From a checkpoint of a small transformer trained on Wikipedia: untied embeddings.
Each number is 128 + 32 x the weight over its row's rms, rounded and kept within 0 to 255. Layers, rows and columns count from 0. The size above them is the row's rms in percent of the matrix's.

# layer 8 attention output (transposed), 128x128, rms 0.0815, rows 48-60, columns 0-127
size [ 78  62  64  71  68  74  64  73  69  71  63  68  69]
[[101 200 100 162 151 110 160 160  60 160 119 165 148 141 170 156  94 134 140  68  82 144 110 127 200 173 145 142 146 173 115 150 145 114 126 137 122 175 108 132 129 148 203 108 103 125 170 201 130 140 202 131 187 151 148 169 190 120  92  63 120 109 117  80 149 134 125 134 142 134 139 115 138 134 159 117 159 144 115 147 155 187 164 166 116 115 137 147 108 157 137 144 133 126 144 102  64 139 155 129 129 160 132 127 191 138 131 185 108  88 125 102 167 146  95 166 141 164 132 131  97 124 140 203 136 190 143 187]
 [123 122 105 140 162 141  98 145 191 172  95 139  95 115 148 114 164 107 154 153  83 179 156 101 128 141 155  90 133 124 141 109 128 155 145 155 147  38  80 123 121  58  33 119 102 121 161  92 119 141 111 130 157  94 118 127 136 113 169 141 147 128  66 164 136 191 130 188 138 163 122 128  75  77 122 138 116 122 115 119 120 123 124 108 132 163 120 171 156 168 175 162 113 138 124 128 145 149 137 140  93 134 127 189  24  93 149 101 213 169 154 148  85 132 143  93  96 152 132 123  81  94 103 177 156 127 145 141]
 [ 97 148 107  92 145 135  87  88 133 156 136 167 127 139  90 177  94  94 149 121 147 129 142  82 110  98  47 115 107 170 120  99  65  63  86 148 164 135 116 185 144 192  93 117 197 145 107 127 180 130 103 122  93 114 112 138 137 148 138 167 106 109 128 114 100 161 128 105 101 162  91  90 171 154 128 108 104 158 126 133 176 125 184  82  69  78 170  25 116  70 137 124 150 125 115 137 104 119 162 151 123 148 163 175 112  82 108 107 154 153 169 130 127  71 100 132 120 103  81  96 163 107 159  87 131 149 111 134]
 [120 139 151 111 151 139 186 165  61 103 142 105 175 118 154  89 165 136  95  90 187  98 119 112  85 125 128  47 137 158 104 121 187 131 138 114 150 178 115  87 147 110 164 134  85 175  91 120 117 115 175 172 138 167 130 167 118 109 137  98 147 151 120 105 181  96 146 130 108  96 159 101 115  66 160 133 149 145 151 143 130 146 107 109 190 183 111  97 124 149  47 118 153 104 152 105 120 103 112 138 130 118 103 133 233 195 104 148  85 110 117 142 137 146 169 132  75 186 136 172 156 137 126 148 177 158 100 113]
 [126 107 111  57 124 130 142 113 126 113 136 149  54 197 111 153 122 140 161 126 129 143 104 119 199 157 122 154 114 126 118 110 108  76 161 171 115  68  87 173  37 184 110  56  79  72 119 132 147 169 161  84 180  73 160 116 131 128 171 109 113 132 105 134 106 152 120 137 152 131 123 158 175 170 127 147 138 116  79 151 146 186 118  97 126 130 128 148 122 156 174 134 119 114 102 100 118 114 148 123 116 111 100 109 134  72 153 156 180 131 194 137  76 162  76 168 154 145 142 100 105 122 113  87  71 129 178 149]
 [ 97  59 139 154 109 115  72 156 160 102 113 148 104 127 168 141 103 122 104 143 139 140 165  78 106  76 134 122 119  89  64 144  73 142  80 117  66 175 148 146 156 124 149 101 147 138 161 149 156 130  99 113 182 132 174 184  86 104 109 149 123  99 130  71 138 102 131 152 146 109 122 100 120  83 119 129 116 125 141  96 135  96 136  75 107 107 147 158  98 102 193 103 143  80 168 182 107 162 113 112  67 174 109  83 207  90 144 162 134 114 129 170 119  67 133 166 179 131  71 162 159 167 139 160  99 141 176 115]
 [108 148 159  75  97 138 173 142 118  45 170 121 138 128 110 119 168 108  81 120 192  87  91 162 109 180 211 134 176 140 177 142  86 105  94 134 134 116 162 130  93  92 173  98 159 103 110 110 110 134 153 115 142 126 161  68 144 154 119 217 150 134 157 138 145  93 125 142 188  94  81 106 122 131 140 107 134 189 105 134 163 150 141 144 159 144 124 147 124 146  45 126 142  72 147 173  86 161 133 165 118 130 170 128 145 104 157  82 161 147 110 140 156 123 105 131 102 108 140  88 103 105 173  91 200 114 149 137]
 [110 118 121 144 162  73  92 134 144 173 127 187 136 135 131  74 111  98 167 123 189 121 132 131 125  85  64 127 110 109 140 129 111 178 109 171 129  89 147 121 143 104  87 162 121 131 205 126 113 102 108 111  99 151 108 183 101  70 162 122 112 157  80 112  75 148 106 118 100 180 134 144 153 149 173 150 100 103 192  53 110 114 121 209 128 147 105 132 108  77 202 125 115 155 114  95 135  73 147 141 114 137 123 161  70 110 123 120 184  97  53 157 139 128 157 175 128 144 103 104 147 139 161 134 140  82  90 101]
 [153 146  95 138 129 136 175 104 142 100  93 108 108 163 121 195  81 173 117 149  90 146 120 139 173 176 100 137 119 209 124  67 128  94 141 144 182 178  96 137 187 113 147  48 110 155  95 162 159  98 104 154 119 128 160  79  68 117 114  86 138 113 135 155 136 141 132 124 173 183 131 151 179 137 162 143 126 136 181 117 103 107 129 188 115 102 131 126 120  40 110 154  93  98 149 125 148 108 169 107 118 143 146  81 110 156 138 148 162 170 133  66 122 151 228  85 136 150 128 145 100 109 118 157 121 120 123 127]
 [ 92 129  71  93 111 128  99 116  61 100 137 112 119 171  84 121 169 163 142 174  57 150  90 121 129 162 145 177 135 101  92 112 105  26 156 200 136 116  62 188  88  90 152 100 119 165  79 141 128 161 141 144 102 170 154 107 131 126 116 125 142 119 101 171 165  96  83 113 125  94 100 112 142 135 109 129  90 182 105 200  97 110 124 162 141 125 174  76 162 159  92 135 154 133 137 109 143  92 148 118 120 114 138 164 128 133 123 154  90 135 218 114 151 125 132 149  81 135 143 122  81 130 128 129  92 148 113  75]
 [ 97 169 112 132 158 133 136 109 124 121 147 133 139 172 135 134  84 115 106 134 129 125 130 160 207 119 101 116 131 117 107 130 140  93 137 159 145 164 116 115  92 121 136  99  87  59 163 119  73 183 133 100  97 179 109 183 132 120 143  57 109 123 170 196 127 120 144 150 156  81 132 154 135 143 116  91 132 107 140  86  66  88 120 205 151 192  33 153 135  65 143  89 125  87 127 120  77  49 107 143 147 115 144  89 160 142 115 173 137 164 118 128 155  76 153 135  56 111  96 167 115 155 121 129 127 151 126 108]
 [126 146  90 137  95 158 149 133  64 107 160 140 105 121  98 129 138 187 116 170 101 152  78  76 199 137 165 181 118 123 138 177 172  93 224 137 121 124  97 108  91 182 125  53 107 152 129 130 105 195 113 152 162  95 212 102 112 124 138 105  92 174 124 108 143 121 100 117 150 134  78 124  87 144 109 125 115  89  86 143 123 189 171 131 135  99 162 109 142 137 130 164 132 112 118  63 178 134 199 116 149 150 150  89 140 142 128 115 126 138 148 110  99 178  86 127 136 155 184 155  79 120 134 120 100 125 123  95]
 [153  64  62 158 160 114  87  86 159  83 120 135 148 121 130 132 165 181 113 153 157 119  57  87 159 139 125 184 177 140 129  66 135 102  94 152  99  99 117 101  95 121 123  31 100 104 178 147 131 128 189 141 158 134 181 149  96 118 132 129  78 138  82 124 109 186 189 162 114 121 168 172 174 117 129 126 138  99 150 126  94 141  83 157 148 111 175 130 152 112 134 126 126 169 115 125 135  96 127 149 117 177 108 133  34  76 133 139 153  72 141 133 153 140 128 189 163 134 136 116 129  92 152 138 113 128 160 150]]
# layer 8 attention value, 128x128, rms 0.0829, rows 49-60, columns 0-127
size [ 66  72  71  74  80  69  74  75  81  69  76  75]
[[137 154 127 127 106 116 123 105  88 126 136 147  92 126 136 151 131 123 118 122 155  88  94 124 149 147  79 174  71 139 167 143 182 143 142 115 164 144 146  93  67 109  95 154 145 151 138 129 155 111 129 115 180 158 161 117 169  57  83 103 138 157 149 118  75  90  35 166 105  97 101 118 114  70 156 101 184 137 111 104 109 124 156 154 105 107 105 102 138 111  87 180  90 111 121  98 184 143  92 111 117 142 154 193 109  59 194 144 145 138 107 201 151  95  93  99 140 133 144 113  44 162 151  98 101 118 180 127]
 [196 122  88 159 111 115 117  71 131 135 166 147  71 131 109 187  78 139 165 123 114  95  97  97 101  84 100 149 166 171 110 130  77 117 132 109  36 139  84 121 113 107 112 111 138 175 111 136  81  59 145 152 102 155 149 175 142  93 163 120 148 105 120 125 108 169 161 123 101 158  94 166 176 154 147 195 182 105 136 132 182 114 144 121 113 138 152 101 135 163 127  93 156 137 152 113  49 111 105  75  93 172 159 112 126  95  42 125  97 120 157 127 116 105 160 151 136 152  82 124 155 135 116 116 171 158 143 161]
 [ 89 109 127 102 129 114 120 180 111 175  76 132 161 124 107 108 107 118 101 107 157 116  84 104 167 117 110 106 147 222 156 192 155 178 110 194 137  83 120 141 134 114 131 117 110 110 108 140 151 135  62 112 103  99 131 157  97 115 129 117 113  89 103 136 119 150 149 158  76 163 109 163 102 115 170  85 134 124 148  86 123 125  46 108 159 200  93 116 108 123 152 164 129 149 109 162 148 128 146 164 124  87 127 143 218 176 170 124 122 117 186 127 124 151 100 165  96 102 124 171 178  79 180 120 134 160 122  52]
 [124 177 138 172 147  88 112 161 128 112  61 143  80 110 143 131 132 103 163  98 100  65 115 129 154 161 125  67 101 138 154 103 126 105 137 155 116 109 137 146 145 222 101 109 113 175  82 159 105 133 155  94 122 114 124 138 129 141 194 155 147 149 142 147 165  88 123  31 154  91  98 105 157 127 120 125 171 151  85 169 126 137 132 155 151 105 202 129 164 126 169 166 102 158  82  68  96 153  94 114 132 150 162 140 109  84 101 117 100 105  99 127 105 209 125 180 143 182 116 174 109 139 182 110 113 120  86 119]
 [ 59  72 156 134 140 104 163 157 180 126 108 108 175  77 122 146 133 114 169 133 123 157 162  99 127  86 181  85 145  55  73  88 132 132 140 116 124 184  92 129 200  98 153 127 130 138 139 112 113  95 165 116 124 150 144 102 105  63 168 164 158 138 139 118 153 165 179  67  85 113 108 124 103  76 127 155 144 141 124  99 135 115 103 131 133 106  78 142 141 127 110  86 114 130 150 163 145 112 178 207 126 174  89 166 137 127 162 191 105 113 106 150  76  71 139 125 144 191  66 157 104 164 151 104 130 116 139 113]
 [151 180 131 111 104 103 119 161 107  90 174 148 124 148 182 156  54 143 143  96 129 115  72 119 143 126 110 130  95 161 152 133 104 115 173 111  76 107 155  94 108 104 140 133 144  91 103 172  84 108  97 120  48 158 139 110 162 142 194 158 179  52 119  98 107 216 118  77 143 112 169 125 113  99 137  99  90 173 195 147 140 157 123  73 168 114  89 151 135 103 137  94  71  83 184 105 128 154 118 146 143 110 150 162 115 145 163  57 135 143 122 138 178 118 104 107 114 105 154 140 134  75 146 127 166 130 119 136]
 [149 163  64 157 100 140 110  89  86 143 106 186 138 144 124 168 197 125 162 165 192 175 123 128 133 129 140  84 169  86 112  91 163 138 140 126 154 147 189  77  77 148 142 149 119  91 152  29 128  89 131  89 115 120 114  71 141  75 161 137 142 147 106 150  92 131  87 185 107 107 112 124 114 167 131 103 125  86 100 179 185 116  72 125  79 155 146 117 171 101  76 130 122 119  82 168 109  83 116  95 137 155 135 133 117 114 148 135 120 119  69 129 111 152 153 131 153 150 158 101 102 158  68 177 107 113 105 143]
 [143  96 160 115 129  83 147  91 138 106 133 153 108 201 134 194 132 173 122 143 120 175 121 147 110 157  87 127 133 142 143 203 142  95 119 179 107  89 165 133 171 149 141 153 118 155 190 135 135 137  93 114 177 133 101 124 167 120 101  38 101 130 143 160 159 187 131 119 160 145 158  88 152 227 125 127 173 131 114 118  89 112 119 139 168 185  93 130 156 179 114 150 125 190 148 138 162 133 144 100 100 102 114 101  80 101 143 184 134 104 145  83 108  80 132 120 116 146  61  96 122 122 139 141 135  79  62 131]
 [107 134 153 154 167 151 144 131 122 150 141  92 124 154 130 124  86 156 146 116 107 141 110 110 147 154 119 141 108 132  88 130 138  90 152 160 114 104 101 121 100  93  98 127 123 184 102 215 137 117 143 143 144 187 131 162 121 135 109 165 189 134 157 128 175 162 119 121 148 133 127 177 159  91 175 191 106 100 166 175 134 108 169 145 163 180 120 110 143 129 156 139 148 157 159  54 137 143 197  32 159 132 139 122 123 188  91 160 159  49 149 165 151 128 151 173  91 176 161  87 103 129 165 132  79 179  97 177]
 [ 81 137 102 173 143 150 190 104 109 160  90 175 149 156 107 167 132  85 115 219 162 162 111 152 125 123 138  31 147 131 165 151 125  86 153 192 204 161 166 151 146 114 163 115 114 141 110 130 153 168 130 105  95 154 114 111 124 115 112 144 128  84 130 155 132 118 110 132 189 198 138  74 154 123 135 103 118 159 144  64 125 119  89 201 167 115 112 139 158 103 127  99 155 134  48 115 143 144 124 101 139 108 172 100 150  88 176 115 165 110 102 127 116  86 164 177  95 144 104 134 153 133 142 180 141 108 108 113]
 [ 45 132 156 142 190 142  89 186 118 133 165  97 133 135  96 112 116 162  91 101  85 135 157 117 120 176 170 142 101 133 135 112 118  79 197 134 111  99 109  97 121 184 124 129 151 117 122 121 159 154  99 161 134 146 125 107  76 134 121 111 113  90 105  81 124 130  84  80  66 108 104 135 159 169 118 115 114 114  90 194 104 146 184 130 191 107 178 121 143 155 142 199 177 114 113  95 119 107 195  71 193 105 129 111 111  88  89 132 148 143 149 136 119 155 152 190 127 184 152  98 128 118 146  79 122  87 100  96]
 [123  95 108 158 148 137  58 115 196 109 101 144 183 105 129  77 117 159 113  90 120  73  73  76 150 159 130  89 102 130 175  97 172 157 177 190 141 148 107  63 142 139 107 119 169 113 150 143  95  99 183 156  97 139 132 171 112 117 157  86 127 140 141 157 172 209 160 145  94  93 159 105 130 160  81 100  94 112  46 163  99 112 123 187 147 147 137 140 131 117  76 101 144 151  78 108 132 151 144 141 129 134 110 179 109 168 133 184  93 118 114  98 127  80 126 171 138 103 153 100  79 127 108 143 119 127  90 129]]